Part of a small language model's weights.
Size: 8 layers, width 224, 4 heads of 64 (2 for keys and values), MLP 896 squared ReLU, vocabulary 4096, 6.43M parameters.
Training: a variant of Adam for these matrices, 215M tokens, 7197 steps.
Each number is 128 + 32 x the weight over its row's rms, rounded and kept within 0 to 255. Layers, rows and columns count from 0. The size above them is the row's rms in percent of the matrix's.

# layer 3 attention key, 128x224, rms 0.0925, rows 18-36, columns 0-55
size [119  79  61 114  98  97 150  66  47 133 114  70 103  99  90  92 101 103 106]
[[126 140  94 138  83 136 151 114 140 114 171 111 142 128 138 155 132  93 125  72  73  75 106 115 138 135  90 149 138 105 160 149 119 144 161 131 135 109 109 101 146 128 132 132 145 145 103 178 118  93 113  39  86 203 142 110]
 [119 132  95 109 115  82  82 119 116 121 124 142  78 157 125  81 144 149 131 124 143 131 134  91 127  76 107 161 146 111 166 105 156 126 153 162 141 114 100  88 145 139  88  75 181  81 156  98 127  90 144  34 129 163 135  99]
 [135 112 124  69 131  83 102 117  98 136 112 111  80 151  99  68 178  89 115 122 121 126 123 119 119 130  73 170 125  94 173  99 163 100 112 153 123  99 103  65 131 136  92 105 152  88 157 120 113 113 162  64 154  99 128 110]
 [ 91 138 146 144  94 106 148 141 128 119 137 158 125 106 111 205 107 112 129 138 123 164  89 159  88 183 162 108  91 137 109 140 127 105 101 105 122 163 158 120  96  87 149 158  88  94  96 140 107 156 126 199 147 108 148 153]
 [135 136  99 112 111 113 106  90 120 115  94 158  70 156 105  80 169 122 108 125 137 142 103 130 148 102 120 137 137 110 171 117 155 151 135 148 155  90  96  70 143 148 106  53 169 102 150 109 124  97 167  90 128 132 167 112]
 [140 115 106 135 115 158 147 114 131 140 139  90 129 157 103 201 165 149 140 152 158 148 184 133 109  87 188  87 137 140 154 146 109  87 113 169 134  86 135 182 127 125 179 146 160 122 103  97 166  72 149 172 169 102 158 131]
 [ 73 157 167 135 102 107  90 108 122 134 120 171  86  84 124 165 135 139 137 141 140 178  75 120 102 158 125 125 103 161 104 142 160 102 164 110 151 117 147 108 129  65 135  89  82 132 144 114 115 147 144 164 132 145 162 140]
 [176 111 115 166 136 156 147 146 166 130 132 111 183 116 137 167  90 151 108 130 136 105 143 152 134 154 179 108 123 143  92 142 107 141 131 116 100 142 176 164 120 130 154 180  81 177 101 121 133 170 125 181 119 135  94 151]
 [200 136 110 149 154 116 139 169 135 115 155  94 171 124 142 115 123 229 139  84 128 130 156  79 134 116 160 129 172  95 120 135 132 106 166 100  82 104 123 140 129 138 141 180 168 136  91 103  68 178 126 101 125 136  84 155]
 [168 110 104 126 132 174 145 160 109 121 171  94 201 121 154 108 132 156 128 128 147 107 188 132 159  98 144 107 128  99 125 110 110 155 114 133 113 136 113 167 160 172 123 160 131 190 102 119 143 127  94  91 144 117 101 157]
 [176 114 131 147 122 171 119 140 133 161  86 112 104  96  93  95 127 144 116 116 153  99 210 136 156 124 174 162 157 107 134 136 120 166 132 116 186 204 114 114 142 167 159 151 175 196  88 124 119 168 108 138 121  75 112 158]
 [ 89 139 149  91 120 164 142  86 131 166  81 162  78 157  81 137 192  62 122 139 138 154  59 121 128 139 153 152  94 112 185  73 138 116 128 161 167  93  58  81 148  99 129  84 165  76 171 160 131 121 172 117 146 150 158 121]
 [147 108 169 174 208  90  89 134 138 131 145  98  91 168  88 103 167 109 109  80 142 136 134 123 163 147  93 129 174 184  90 127  97 130  98  96 138 147 125 166 130 144  44 101 133 138 117 112  77 136 143 113 118 120 113 118]
 [181 176 160 103 156 107 144 185 105 191 124 111 174 133  96 104 183  94 119 134 137  76 111 106 169 142 147 160 118 132 158 121 116 144  81 181 102  69 147 157  60 119 127 119 186 136 149  97 135 151 131 113 158 167  96 149]
 [ 99 150 136 140 128 130 148 111 141 140 166  87 107 142  88  57 119 110 102 148  87 194  97 129  78 147 144 166 127 198 158  96 120 130  86  91 107 126 111  87 167  99 169 180 120  80 127 129 132 136 107 164 110 104 141  66]
 [ 96 135 133 138 113 168 165 142 149 165 145 122 100  99  94 155 124 123 115 120 150 184 108 143  99  93 146 108 138 152 151 137  90 137 103 133  91 105  86 153 155 123 121 177 182 126 185 138 144 165 107 122  84  75 142 148]
 [ 92 136 117 114 129 111  99 124 113 130  76 115 109 108 147 185  99 126 144 129 125 133 136 116 101  90 164 130 104  78 190 155 172 105  98 172  85 158 108 126 145  87 134  95 116 182  86 102 102 161 104 130 141  86 151 142]
 [133 128 125 112  63 116 121 116 112  87 121 136  93 159 119 102 146 127 151 154 109 123 154 156 104  85 123 144 190 156  74 126 151 191 188 114 170 124 154  84 135 161  88 130 129 114 123 125 132  93 141  99 148 180 159 102]
 [ 66 150 153 107 129 129 123 162  82 113 102 185 117 107 166 103 129 148  98  87 153 137 142 179 111 139 165 125 214 140 124 158 101 129 107 139 123  59  93 126 135  91 158 170  85 134 133 109 169 114 142 130 109 145  71 127]]
# layer 3 attention query, 256x224, rms 0.0927, rows 19-37,83-100, columns 0-55
size [120  99 123 136  99 104 118  97  78  95  95  91  89  91  99  94  99  94 104  57  94  66  52 108  87  99  95  96 110  78 113 107 103  99 107 111 115]
[[170  89  73 147 147 167 136 112 101 171 111 108 172 175 161  90 155 158 124 123 128 132 166 146 124 133 127 123 164 142 118 135  77 144 146 104 126 141 118 121 164 148 139 156 103 152  95  85 169 146 115  88 130  74  84 129]
 [180 155 117 173 125 183 177 151 143 133 112 105 146  99 169 118 124 182 146 118 162 106 175 136  48  89 157 103 129 120 145 149  68 158 112 125  72  98 101 152 139 153 226 146 152 159 112 130 181 161 126 101 148 128 100 151]
 [ 94 179 158  98 133  91 146 156 164 108 143 165  92  73 125 152 127 102 122 137 134 137  94 103 130 119  98 152  97 112 149 105 150 119 104 176  97  86 144 106  83 105 124 120 169 140 150 170 115 130 151 134 117 186 197 119]
 [181  97 101 153 140 153 116 112  95 157 129  90 148 163 169 105 116 162 146 141 161 128 162 146  81 142 148 114 153 152 111 148  84 132 149  80 126 147 128 158 149 145 121 156  85 115 110 116 143 158 112 109 121  90  74 144]
 [110 142 135 127 119 129 154 152 144 122 141 174  93  39 148 185 148 124 149 129 146 128  87 113 115  99 109 147  80 131 133 159 142 110  78 151  74  84 166 135  92 116 190 116 162 138 130 149 179 119 164  67 139 115 184 155]
 [ 64 146 151 112 130 107 179 148 164 113 127 170 125  85 155 170 149 108 133  96  90  91 103 135 188 118 123 107  78 141 146 121 148 153  82 161 132  78 186 109 115 121 153 114 158 155 133 196 128  91 133  87 109 165 161 132]
 [ 75 146 156 107  98  79  99 133 130 116 141 190  69  92 115 158 128  90 125 113 138 158  58 106 128 135  88 147  97 113 155 130 192 120  89 153 133 116 131 112  93  82  90 103 169 103 150 136  82  99 147 166 131 166 201 112]
 [153 167  83 163 101 123 124 129  81 142 127 112 103 156 133 154  96 153 156 110 157 163 155 137  80 143  75 115 146  99 162 118 137  98 160  86  91 138 120 130 156 102 147 126 139  67 106 122  95 167 122 159 183 149 123 140]
 [ 95 124  98 178  96 154  95  47 142 124 114  49 127 137 136 164 115 162 109 142 140 111 154  89 115 100 148 155 148 104 134 125 136  86 172 169 119 165 133 114 146 166 122 140 126 118  62  76 153 111 103 171 171 101  96 131]
 [ 53 117 157  63 162 139 112 103  94 154 144 109 113  80 204 122 166  96 176  99 127 156 116 127 150 178 136 117 100 151  97 101 122 151 147 145  95 149 227 159 113 124 118  72  94 120 133 170 106 116 126  60 142  98 123 142]
 [154 116 191 118 201 117 120 118 160 143 117 121 135 151 147  99 164 181 125  97 119 123 138 163 163 167 159 115  98 177  60 122  93 125 118 124 143 150 159 159 128 133 108 120  43 139 138 151 111 114 113  77 108 103  99 139]
 [ 96  92 128 139 136 119 164 100  97 141 124 166 134 132 159  74 172  83 105 164 150 114 123 140 138 156 135 124  53  81 117  49 161  68 127 134 171 179 147 124 122 139 175 109 137 139 156 101 120 135  94 170 124  77 135 116]
 [190 127 119 101 190 132 112 152 113 162  88 169 121 134 136  59 135 138 149 115  93 155 118  86 122 158 109 154 183 147 169 108 121  73  84  72  95 142 139  91 150 169 132 100 111 132  61 132  86 170  61 100 156 119 102 103]
 [132 165 204 133 173 124 111 105 169 132  87  98  97 151 101 195 119 119 158 160 146 127 149 145 110 168 138 140 115 105  75 122  80 115 187 148 112 106 133 166 119 141 115 137 122  99 142 179 129 149 131 100 141 138 180 105]
 [119 118 142  61 163 101 104  97 178 175 152 131 141 133 109 130 145 110 124  99 135 137  95 141 176 164 135 146  64 133  80 116 120 123 164 152 155 111 176 143  96 156  53 116  75 178 155 162  76 150 137  51 120 142 145 137]
 [ 97  56 129 107 134 110  91  77 112 153 118 163 124 128 209 122 205 116 143 115 118 151  80 100 162  82 103 149 106 164 112 121 176 115  57  94 158 134 209 186 112 131 178  95 119 101 142 132 134  26 142  89  94 116 116 138]
 [203 131 117 164 114 140 101 132 104  78 139 137 154 154 141  89 175 131 151 127 149 143  85 126  79  74 113 182 136 131 118 144  92 166  89 115 148 137  53 158 110 104 148 138 119 107 113  57 106 155 108 167 147  85 117 103]
 [150 172 106 159  93 163 168 151 128 119 168  91 117 104 126 144  93 157 121 124 170  66 154 143 115 110 113 143  85 100 180  73 112 157 115 136  96 141 154 147 126 138 137 123  85 162 186 169 131 190 112 118 162 184  80  94]
 [102  91 114 160  82  89  90 105 150 106 116 132 124 118 108 132  74  98 107 136 169 131  79  88  97 118 128  96 174 159 141 163 147 162 123 134 153 127  98 115 112 121 111 195 167 115 119  58 155  87 131 178 120  84  89 124]
 [195  60 132  95 129 169 132 119 108 125 100 132 148 190 174 133 140 123 114 144 121 146 163 145 184 152 144 118 189 123 117 123 110 113 130 121 149 184 122 187 146 130 106 129 122 154 122 113 150 122  90 126 112  93 139 107]
 [181  91 126 126 141 208 157 119  86 113 127  79 176 158 160 111 132 133 139 128 126 109 192 136 152 139 165 113 181 149 113 108  85 148 134 124 129 130 164 168 157 177 121 133 113 158  92 123 172 118  86 128  99 101  88 154]
 [151 127 125 104 125  98 114 194 158 113 183 142 158  85 121 128  85 124 122 130 145  90 117 117 110  95  83 116  91 118 104 171 137 187 107 122  72  34 141 118 136 184 180 165 103 173 121 135  85 189 128 111 141 123 100 175]
 [184 130 179  70 110 186 140 142 166 135  87 147 137 166 151 126 104  92 165 183  84 135 154 108 109 137 139 102 163 151 126 116 106  80 118 147 174 188 170 189 109  97 101 124 132 121  68 117 141 162 101 143  98 142 101 146]
 [103 172 130 109 166 167 137 208 152 147  97 145 177  93 124 119  53 136 149 116 116  81 108  74 181 138 117 118  97 108 123 106 178 144 116 151 118 120 185  80 131 134 119 126 127  87  63 127 170 191 106 109 102 156 107 115]
 [119 111  31 177 131 126 133 185 157 142 132 159 157 144 104 124 101 126 121 146  38 116 144 152  93 165  51 121  93 133 137 137 163 146  97 133 106 136 161 128 119 164 112 121 155 126 130 141 131 123 175  68 153 141  70 116]
 [ 92 180 127 131  69 101 130 137 144 119 120 190  89 100 111 153 129 126 149 121 144 143  34 117 107 121  90 130  89 152 157 137 169  98 119 137 128 125  99 116 105  89 115 131 148 115 146 140  80 143 156 160 135 165 161 110]
 [109 205 150 159 122 109 107 129 125 139  68 119  93 121 146 112 103 120 141 117 140 114  95 171 107  79  85 127  71  76 134 119 105  87 151 171 129 159 151 112 112 106 113 128 158 142 122 138 138 123 140 103 154 141 156  94]
 [128  97 106 140 139 133 127  65 128 190 140 124  67 148 139 160 202 162 149  58 103 147 132 102  54 168 104 141 131 105  92 117 159 111 159 143 218 189 162  88 149 144 119 143 113 112 173 168 144 152 137 165 114 138 139  91]
 [121 163 109 156 125 177 114  60 130 114 141 131 178 173 180 109 170  95 168  91  88 137 160  91 102 147  73 127 153 210 169  83  65  99 145 143  61 128 110 154 142 104  86 107  90 160 145 170 136 122 122 147 137 133 184 105]
 [153 156 119 139 150 179 162 142 116 134 153 149 152 155 135  81  98 159 135 155  88 136 182 112 113 171 115 128 162 226  98 136 132 120 107  93  60 136 172 139 111 120  98 120  87 147  98 127 112 160 114  72 178 198 122 145]
 [ 78 144 127 119 113 148 140 120  94  93 139  69 128 128 142 122 134 156 198 136 167 136  60 139 140  85 152 132 113 126 125 127 171 140  74 180 143 157 149  78 102 122 140 141 174 120  97  90  98 157 133 107  71  85 139 139]
 [182 126  90 143 161 189 114 156 126 150 124 147 128 164 174  61 132 217 131  92 113 124  98 118  88 138 107 146 159 146 146 111 102 158 151 105 100  94 137 155 122 151  83 112 104 161 139 121  93 112 142 130 127  78 115 109]
 [ 87 135 168 112 120 192  92  78 151  62 105 109 145 145 168 163  78 167 109 175 150 115 130 127 133 124 131  67 112  75 111 128  97 151 177 159  89 149 165 154 128 105  92 118 166 118 140 115 129 136 132  52 156 191 141 137]
 [139 136 106 129 143 128 119  71  96 167 129 172 134 127 158 184 143 109 144 141 138 104 148 121 184 139 181 129  70 205 121 149  98  73 109 153 156 144 159 122 124 141 184 109  92 195  94 146 220 143 131 141 170 171 154  74]
 [120  97 122 183 145 144 177  72 136  94 115 132 161  76 126  96 106 125 138 108 135 133 140 179  97 141  65 110 129 137 115 144  98  70 150 120 163 146 124 134 169 125 127 193  38  98 127  82 174 117 150  79 120 156 150 117]
 [114 124 158  88 138 136  85 202 157 159 122 134 142 109 113 145 142 119 122 156 117 134 163 117 175 117 146 120 124 106 121 121 113  74  85 133 135 133 146 153  75  73 155  76 148 122 111 143  69  99 131 155  78 144 153 150]
 [146 169 125  88 100 112 177 119 109 165 133 115 108  92 108 123  93 204 164 115  76 110 107 107 136 108 104 119  74  78  59  85 141 132 119 118 150 110 129 136  89 178 128 161  83 134 132 175 109 119  76 119 149 149 160 132]]